Each number is 128 + 24 x the weight over its row's rms, rounded and kept within 0 to 255. Layers, rows and columns count from 0. Numbers have three digits each. The size before them is the row's rms in percent of the matrix's.

# layer 9 MLP down (transposed), 640x160, rms 0.0629, rows 253-264, columns 80-159
103:157133183132158100139136086122098170133141125096155146149169127104120160149128177194101136081115086129127162133101104104144123103127128121128078146129116116129085121144106098138110139159172098148116150127107147109103097085124111162106145130
096:154136149133174083117098056132120156137137113205132136145121115147151145117113112140096154143123103140118126130128131143186147099093115121168124116099138163167110164107144143166131119095103128110130106135125175142116131118100146084124097130
096:097145096089118125131145104147117140111127119147148109141114112110149120144107118161093153110109116175110089135104156112118106133133099150113129108128113183152098077101172128113093163135117116156109167113097158135129086140111137119108116146
098:128111082097150160152115101129138121128121120091158117147147126138134131125136094167136162088119104135133138122102154143175165108144099125096139134108103137105138124093131144118094174093143129135108178171144128144117103144194155106106118089
098:136140111121134106115109145130135148143123087158124159089183109095133130088152168086138105113128122103132135142104119143123117114131141168133118152131068124158096135136131110081148147115136102139087125102140155121127117137108118147142164134
099:174099108137083162110093105143141117114145185101084136115120111128127095095144098132124145150146137102154160149138098124142128099139161153138094114152156150116145166151102122124120095121113126130131118134078129128105144148119121174094180102
104:111135157139120129127126138087170132120158118137181133100148097069103171137123129131092116148090126094108082091116118155103115135101103138131096109122104103106144111165119106137144144112122136127115120114091171122097113093154134139155104098
101:174146099138170133143136106095120135111168122098153114138122143153121104161121149155113137111145106131099159113113145141099145112106120095137123164166084145154127148149144181122120161116141123150132135136138126111156164098137164148117144172
096:107125096105160119137141153140129103157143129177167148122127141139133128156111158140127081069136112165152123133135095153140122095113150133135167103139155155119126120067158163096153146098124149125108133164167116149100093100149141111162128150
099:107124095141110107193104099143109136125142127159087167139102170124124084141092131143097107142094137147131100141097148140099145148136139122120146118094113108147124089112132130095136140090149125137156124100091106123119167152143125160176129128
100:161135118116111103122164145134126081073177118141155149120160161134155113132147127138159113135182113123090130084121141110134103145111188117104113154147160170132104151151142120090145145133090142156145145161108149108150176149159149126132158142
101:105111113077141166134125097123153131103106126110107125099103101122114122165094177108114114144155124153122120150105155136108124095097108131111162103071164130114137141121129135105165115150125147125104122097136141150147098162095120118148159092
# layer 9 MLP gate, 640x160, rms 0.0634, rows 254-265, columns 80-159
093:081113158113148126164060156087127108120112136119120143096095148130145114112138144076082163087081104108123127128132151130108105160135119102155117106133152105093167134128103125091129113125106112113159132138134103168155163120141122136131151141
096:153126105117167126136092128132110085137096125150147130134121118124118051169159141137112184140116116148126118133154131123131112161104090144158101148136166161147110146133150153121100129119124064141183125111157142141151100143129114093097166115
098:092168103107149094085098141150141135074133142091132090114126154106142106122140078147133155111139087105174066134133107129125125105116150117139112110129193122145099107123114130198123154121138109121144085166156123105146127101121162148153161136
103:108146128117131177132170150166122112124134127132103143108092118131073090123125147091091132110119095103166158144128131137136149158140155147167121114105135149132131115122125135119140118125154127114103159121113141095143135132068131101115169119
101:147097143136161153164133116136123139128160176122170074083135122138142097150126123104116119118106131116126104167154128137172123135134109128177159121125153167086104113153166138125117143124102107128108128166101168097110133099110161158109138107
111:144069092092152118084121127147105099080141154146087178118158156070126170075125133145156120118137123179137132100124132109114074150153117108132119121125179116112142144134080088132144159128145109155121123133083141100132126114133153141142155121
099:136099133147127152089149110134141133120117145143080160135146125112128160139168153104112136126149116130159117121159159141124120142108114135164152119153176100125091101095151105089122101141125130159114091136087153107108083164134117092148116136
097:157141143111118166080094094146139156073094081110161139135130127118103123151074121137112147146105119101132152158123110170065117115107123106154108132144160139112154109139130150139125128096127121178141091170083150102168105147118137120104125105
093:144167135168150123150124116132128151160085086141155091144162131109158121082128122122097082150140151125078161160128144112140121109143142089124089121121093145119152138082105150139090167127141148095132151107133093142067142128151107141115143129
102:151152153125124122153120140128125117081103136134122153136100137152164131129101084148083172117139100123113104131163129122092150114148150148128136116165156110094108142161149141137120167128131067120118139173121080073154111132103159128104125091
100:152138084154146142137086126120147097109161125127139144091125147109129106140138104160118099101129095096134153112121131112123103127132142143105139140167145158101139113129099091109170105178138129119127111130077114154130134095183108117148133126
097:085105097121120143118127150102144089168161189137127161112102121123113148133140132137081099136141093151126126102088131105109128144128109109106117147149115156132185095140139069109134140108151110118111141149146114114113120184124125175145176136
# layer 9 MLP up, 640x160, rms 0.0622, rows 254-264, columns 80-159
094:159154129148122121157153146124163098141148130121144158096135129122135106166103174138122085144142115152163141144082105144126129144167152163138123159101140094133110113167090119177178112145146145109085138167099116136130114088114151126127118135
095:119098127105120098143108108123117126131144196093128100138156100154117102156114138126138153139148132149147165148161088197116124148105129095114166129159127140082146112128136096150113127142131120147136108144166150102113142147156094139096143136
105:107154122164124127121146128127126156110132123129130130099095116109111122139155118139090206113090180100144110091095162130123089139181147152177117158184106159118168135121102116128126103101150140111112132127111165105122144111085161139150128137
107:128145134100174118177107155170133097148138134114105101130138123106115122120126166157132102118130155128156189154149145134128186086114176146156121173133079164140096137135142090119137138151137122147139159155138124135110106130081131088096166148
102:137121144162170116105128083160140143112098107141127117105088101150131119065119115119134123198139117128130119138141093099159122106143159121128145133112119091101104131093109119151136101159149101118132115126133148140119115132132151147128099131
105:108078150100154104097124113124139106135125122083133150166169174157172140109103101128101128110164125124148105102129168109167104122090192129123120147141152102154157128099116139144138124108111138112131113090147125107123106118119139147109128159
097:103129103116139143143151108126130127173126115154154118158134106130102164125171107131159119157082131118145139123140125151102123117155159125106132098115155142112105175107174103124151149127133148120062152114102110150134172076108159133118115097
096:142169167078154135093120116128109081136137129156106100085115138088110191123115109104092064087112163161142104150155122127123108149145143140100101105153121140131142114149107116099132079096103163132141128142185129105093160153136136088139105129
091:142109171135163145148137113142151124121120138127079115093122147144079104147125173109136101113176131128137092119143170116082087130170156129119122113163138127108121137139123112106120161144143117091164153145119129127112113129107132118129131116
102:061137110096138149107165065155110117129072116139124154118154084115112130149127156094159080137135142114142114129158152124130096130137125097106138097143114115120159140160131161162156117131102135143130126141131125111143137094092158092142146162
103:122134125119120141121142093158164099150136088121135108155126130134146136135131125152113091118118140084141118121157128137135099114123177110163092130158140069139139139147083081142131126162154129111087118127136134105125162107190092120127120111